Each number is 128 + 32 x the weight over its row's rms, rounded and kept within 0 to 255. Layers, rows and columns count from 0. Numbers have three digits each. The size before them is the row's rms in percent of the matrix's.

# o: layer 3 attention output (transposed), 192x192, rms 0.247, rows 79-110, columns 0-95
# v: layer 3 attention value, 192x192, rms 0.267, rows 80-111, columns 0-95
o79 096:159136154066129149090181119144112103068134202124115164121066167124133141119104130102101152109139122109108202154128174163143088136176100102157152174096147138106104176182081199107238145135114124165100118120092144116122155133092093103127140167114141098108102138155087108134126161203129078178
v80 097:116087185122119148130158107151142152120161098193120138057134124176170126175079126111140156148135080132112132163160151106099104131064175090127070093114127159116169135099125133130131139124127127089086179106145102125188065101079188168153152114122049108151117101120135127123132123134146176171
o80 105:153130181126116097122100099155158144106093134188078123125153125120091166119149130107114185098080122107122161086069134151111168152117129111076084100142148203122165146193176105122133133119122126157104071135079121136148159131183094147101080139114152089117139108111121132104182131155130201059
v81 095:127138128106147122188158099105132126185122119092184129164149092168145152145113149153095097123114114108130049107094104125184102152161140162090105110098135061073128048141131162099149127107125169110122171148171134106152051104134140131065089115144157166075149116133069100120154112067137110121
o81 083:135148117104129131171129116135113151091115181156137147062078104108090090125108161100192092126108130139114167125125139103129146147146142108165132086125110170176174135112123004155173102176115118120122111145141134145183159134124108085093218146154130081135112129152101172096153172164082160125
v82 099:116025084087138134110072109060142097103130088110106103144107142161091097174089055126194035098076092177141071158107115159149152121105184158170134163120121094080146233099159124103097114145140116134165100163133136109148190140095120147116112144137170189097116090109170127119102133099094092134
o82 092:102145083110187100113116127173122069141216130148084157127136107131116124137118116097145075104151172141111143158114149129177157134103096172118101100073147135086143139119076165097087149139134114191073066152068179103100133162154155165199126160171170110143137162154161107149115143150077131142
v83 099:179136095109124098105110144161134113187142138101093099126126115146119095137161130119135147128197096198131133096090194118113160130103128159123164128155099108054130126093124115114152113134121129117130143113179173084103175109111122112103092093173124069091169105186079117082138117074136117065
o83 092:167041098223180115151141101117086168109093152164159125144124158175102117135111127117150104100143119060114124109160074102168134154119142123120064158095114139142118128125127107112187161104117086123079150163127114159141125137125206118079140129117118060146155117107113108114109105135101121105
v84 094:118064185118189121185130160125138131149152199119157123219184147140078104102108161126104106133184077131158126145225206083162134142104161071147134122083162150112125145123133117152115120139108116078123139104150117099144096112124194151154155137105095131147130148107139129081121094122127143154
o84 098:155195105127109112106129103113135169093113038115113069098101111120152143146125176100184167158121173185097142113121122136094156111147118108093102096121128139156168208099145156098141142122115135132159101121118100094095162155088075108133169176108127134102166081114113088138088158135168137120
v85 100:120126156140153120111149113129079088086177137121135182151182129148147144073186034121147160140092127133166137126131187156119094134132137131094151128140090146151164152153114188145142043160103109125201163118107181111139164144127102100143102172165121126132134059144107103106197093066133081170
o85 095:110124106109124138128184178111169047170184129055120093123113157180150138155093146144169141098128142118132086153141105153115145168082151122094097143131164132140139093128133137122106134069111123136116102119184046142119159071135146166110124100164133126174098107126184141099129090130133059078
v86 095:133160180148133156152133065140195066140119125031143141130137124163104157082141090095151119099121138101122033102157113196110113112118106100100125171146156090112110114108101127158130113115108067071140097097061130137144104121149132129170120094162159158165166116121111087041132176137137124161
o86 102:088126170148102072171151164149127181088165131176151117096160136156109112107077101110141112164148151093115170150119179130112099100183109093124151086090109091134108155150238176158103132105112144117144155158110163132136119027098104159118113121099095138155146129185129124182154106164095137135
v87 097:084140088155206157141118140114123167070124164052133082080130091123141131126159134185176176165140159153143135106135110105123149083126113087131118103158082124164128116144147124065144116147109104040092149145160084092119141125094136058097161181101075131079178163131097128112120163107155135112
o87 100:163141124143106111178100157191170105134126119152159087090076171127084121136099143117074090095060102110163062136106065125128139122145122147178187135123121097123115175074119155071133113112103118145164139102167114120187120140128161092108115177143106115076130059094103104160147153129137133183
v88 088:110152123079139161167144078088139131171117129119144077109078145163221115154118093085099115165130113127053149107112110118155170114159181167173142126123176111069074084108115124135121178115089128127198167175079119089133161208112135124114144107158152122139123124140088095088101074105128154119
o88 094:155154116121143097139114176146106080109153143083091144142163089142069122120159140178100080084088107131200125156150072058167099143146097148134117103101079098144196110081155144141140157139153181113102146131127123123154104131130134134137104130147128170108154135138157163148102136147132125109
v89 097:120072050132133108160142111102078089032119151159118168113148130092161128119142053105122107138126154087133072135142127138152109153094122111103106104151149128095092178155144152144154148157146144184086131053116086068091160175074131151035167130159124125156152125119113126110134211119115097091
o89 104:067133151083093157160098075160080132160187071107174094118125202189121092134140150121089131182138094079129100140119064190191193142178134109125097121118133121146129137139000076117122192123107143105126069151105125179156177137098087108113131140121110098115105175148116109134127178140097136156
v90 099:097112184147143123130089108096165185040172161077083148103110146073103156142146173146111146140147107137177109119109121104098174148071184174081145096180135121152157149176128147116135103130111106142125109176103107127127135109126145167161139117147181155123139140095150139234109145110168077125
o90 098:168171124127115126181153091120134072126136093147154241159158139153151115086114137178189128155102158133153124143123125159121115132103081095181115111142143136114106132100139192138119092106070126150135142084190134144089190093147179092131128145155152152138126132116154190101154109120119151126
v91 096:140177107161154159171117111116111114169068072112112221090114132111102143136179140103147103084096136112140134110175166165112056060111132145168177115113130138068124123055185156082114144118157072145088136111178078140160113133156179104170124148127113129078098187171030097165188173161108131120
o91 097:154180096168143159158125103186200098076156182131128169154087158117178108117126135120061087180142122110170102086115128093104116109187104110117160103157203087152122111127199104126136129111138134125141128158131101063139106101158121150183195105135198114110138142108170165151090156123128181130
v92 096:097078124159099108132104141174109170162142131161196150149014162093117118157149110104091089126150153150118187117131036119078125140118159140093099130107117152126158090092101114161124134104077136189117106081089217135115120048156143139145091133117131051142131121130177135142099149135141117122
o92 103:092111127122066167141094151153150136164000098094157142112110096111108103181152122107180128090148136161143115136128141135141103146184090156055103153112125108115089109096093090159084104112153140109135069207126073118065067146128150102111146131151187127166099148134175118130134140086133178115
v93 090:161129111131116163038087143112082161191115142141119150131174144162121190112137079100144131139125103123138141132158140155105071122145159157056113101119139102143105096135101149169158161103182102146144114139122127042104107154111097108176097151117103146144062115157131113089142058160093086049
o93 097:133145157180109141147206147092136113154131110069119115091066105100168074156084141179091066137143135137156126155155128094066084105164138090162183094145122196071128098109116086082155152129157100101074145116131062126148113111192122138143171101143124134146167168120110100156184123087134122137
v94 109:133164124052204101156165191148107117107134127043175183099163130088133159105095112160105177119134165105109080128114139133132143116134166156116145072127148129081160155114164150092124098129106123146101115124192072093107137127142193208150110131143090102142162128120152160081150161133092162096
o94 096:109114173090109140096120138176078144109108162150166068088158129204140097140111119084133166150092103183115104119147136188152143157130161075154136129076194108133199101113173140163168102115133159103123107129139061134123152173159165095125115114125150072120099106085143159064101076120134129188
v95 095:117156124131141147115072178101116134107210149157148092130144152148063102153144147145114074168121121203180065161138080124107126067107178116170090130105139122115127148132132126094119128074131095045038141098114153163155139174140076055171095109128100130086100105151058104132149156136145109128
o95 102:101200133140103130173174109102109136057119104126140113113121110164090091120129136131115075130128087163161066103114146094123149113181100167145088109201136095083099109082181096104126083148142139087135164178170183093123130062196173124145163148122142129101187151095164116180085082107119108140
v96 100:112208092105148118163152116126079167130074122162153067158031149142089129098086147159102103106088133159089233123110043137175141157112150164179143133148201115136138151119120116099103145162093150102143091132125137134120067040101130154119114140155143167093077115113134155132097149093146079141
o96 104:181085148115050120122071154152165155064090167081118122162160084177161125173132165099115099140196084151131134117149155122176148134146053129130083168102069101124102113131129096104152124161135177145116151051111200053096151165118089144105113139139139070130138162151105099152161106060135123183
v97 096:091115082185136116146130161125132093163158120185105096123150126117150088107153092132159157112116159130130192181146094113141150140152123146198107131139158106058120140133115115130157117110132107117094085174184106160098101077134109167183149128104159079153084124140159156112150195149088107114
o97 097:152139122172109171070128067171107134174204129157177062125142123050064137096133102117166100124123155125139123129086101153117074079132160135192097152104094116132089098127131103108108125140121169137132120119197096118190144136125097139173148143096133073133222089168154060119110122170169159144
v98 093:163112087141166181128115121147074132159140131135135121146054132074065145100076150170148099126145136133132179141118204089119088089125136101125137145159131077099136095162141115082181167132149080089187135133111143177109141077162124161182098109115078096139102081154177193089116197174149147153
o98 090:124120100128112166134182162154141175118080164104204102193092152043100124192101104069175129139104131130119136114103132114151088149169148121089141095091129138092058136144204127134129155105131111203100087159125104121102053089175141110181073129131147107151111139092086122171141122107104088147
v99 097:149157180120170115164099189097107146124149130112123101151026168122129175124089131074089081140154160151125134174150094161146126152111129137119099141126176075065163150130128086127153129122119103131088029195138122167122097101109157086130116161116168095157183120201172104157182155131135136122
o99 107:147073158132125152104053107109066157094141076144125172078129155145136107150126132149224110150098181152084132120145154140133103104156131166167158118115169123080138108117130119112095117101142085167205087053120131149144114167188141144139104130112210130115126148112074121118118121152146119163
v100 090:102080116151119123078163108198133108186103149087107179110190128127201115103090071127115147137144111072088212099151101129109129149159115099046115119103118107156114126136138115110100143129107184101096147086185051106085124107151144162163125132164107151089159083109114114211141134115093181133
o100 093:159129129131100154096102126100157125138091143146114084163100143116087170140107159093120160139144074136128140151146158187077088166118160082092116137139109170143115134167001161069106124165117135154186129088121109122123098153118123096091128144107099129111174132050184138083078145141137174018
v101 096:141106148122156115137113114120176114149110133122148099095222083082126129105130181143146207141120119150151142103129065144155138124119109165075136153167116100092094188132112129103119152177107091112127134098164117193155143125111103127135131174106114158170131094117031118125111123172132064116
o101 096:157077159170162119076131160174131105114137161141134166115108130136199067085095203094086062152141157062166129101152140192139113122080183075145138130154197128163082168176109142066096126112119179075111185085196114146087112159115176077125065199099123158136183138166128081121125195080142120152
v102 089:192083126147125151117095188140093133090136151163117111133127105123127115183126142151101099155134124054134120146154117145081111160143156171072114073107163125090141115051096119099114089159108155165118146143128142143158106049168095114104109123124049135122159082107145111109140140155113124103
o102 098:127145139183092153116141122087083119202117045152141162106119110108120087099170167086178147167085088172107096088068113144138111115127090145135167121113131132184116173137101078116152182167092134132055125080115058103151108110131147098075109139106170077085103102138108147172112154163069173112
v103 099:117158166150153085086135136108173121158121088122165150190094134145162163088061092099112174078126151126192167090141145133088092170115109122095157165133167092102149170066154118114100138182158097144160083142053113158139135164190106185165133109125176196115102142170139120114132122110167173209
o103 099:123157138096112152084119165118120045111114219141138141093118122104137088174128134112137117080179201164154169147204162078108128073087127108128153119128103111160183104093255135146139071072170103140106160140156118120114143106138103103165115139102144124116100163175084097168116114112144120100
v104 094:077131112174169153098077145127119115124142142148165088149119130143177192153163135096148084160152198108141062071143144108125093108094161168192168129111110151100083114111127152120169120176136114116111095192166081139083141146118137137100170087160126134116156142123123121103161065125145122167
o104 098:109112142084155189160110124075125081107181087150110163122139141106108104142128142104105127090045160184122112193127113061088107069097129165134124102113099070167100127121141128138105157128149110146146080119136110122181164146132201146141084107118079118104132157160159168155142131111123201121
v105 091:105131232116121051083076101142100157106117150185129145118156151110132154148109077090148137104208150131086163121124108161103061122177126077166147134136173139189118142162170177105133105171136134123184064127082134078140135138122098135104114117135138145159122177111132118102095156143070080058
o105 098:134127076105074124176132108087107129129135121075126141115146091130182095137130129108171177122132159104114171132180113175123162145061143156083109179133136145134151088112134107109131127094154123124119105095138130141134078049105064102162176079126131126111139123116140106073124155144074091117
v106 093:075125162129184153039121122095189120097194086130157070106133139098108100109120143121094108115104144057138079148117152066109157145161145072050104164096182118151169127086145106130103149109105146173160145177125141170110113162083140132158117126156131127028146107120138168106118138111132133156
o106 096:155129135102099133140059196124115194105173148092104131123120126106105117211110128129110091090151103046130135140183100125075113132118147094085108080088050131110143130099096160155150120132137081105138163153162101121091154108151099178126164110186148106121084142078099176150107085147147181197
v107 093:069114109110132154111091135131131143164166104100173193129154159143104040128173150168121105129096127174142087139105113138149122116169115084132114144094128091158131105072137123140085113084115120116129162173109174117104143168138132120089145131179127113024167155120070152153113107121125078113
o107 095:186135094098089124115148114139144160171109162124133120099144096104128127116134086090035084108219146126174200157140074104103147076138135128092131141133127103120160158124100097090127124118138119137126133113117136119095163109149089133140154081151142115149163109095169092129157077140138124146
v108 097:125106123173146099154157147177106112094101097148154096160119158145128120080101109173140134142131119132133079119200140103141087136091118117144147123122199090165181126066176099123148112167113122093100161134164118135103161106130148210115159173086143155182108134156168118189121142151087147174
o108 098:102107157108178166127069116049214034088129177138201131060128166131125119064124165070070091183103174137078150123115098163110169108118159119090078089160123134087153160167131146165141150123112136147051088076139166130148137144117172136069126150141207091131114116109095144092179132088191107119
v109 098:129108140151115126184138109164157117119096190051142139171146143114098138116103136107152170139149165095180133090142148109168113155108158154119119138110201129110215168140169098152132143127177126085189123135179117196095118097186153124201150152200119056118139110111139092146113140118151112105
o109 100:109114205127109115141203128149154108165151097159103132106132182114131160135097093050150117190140139151137096072134142112133125157119135077175103148079166144146086137063175116118143131122123159161142137084086168123137148077152186173138120152084071134114145102129165126077122102125105123127
v110 085:087113108094146103137155101153140146106186107135148100100167098158126091113149162151106200145135171119085119141129096130091102136131119167107094175129079123219064097165100108126124116119130129138144156130167112119092147212136095145089120159130118133117101163100122101134110129107108126143
o110 096:210169139116117072083080124138090139145155143165094153138134120160075050088123163162149153099122093100193121162158104137100170158172130136146091149119148167128093142183136157120119154118106119146123176128105104136152165078105131092145100102153092144165097108086159088099172140138120052130
v111 099:099083109075115140121114117113170118159155126090103149165088116180094109123139150079118088118146096110119085170144153168099115099132127127151124137125195154192164106134123146149118095184148108079127128126121120126110109145121091111086129172139211101102141166072034127119111113114074131108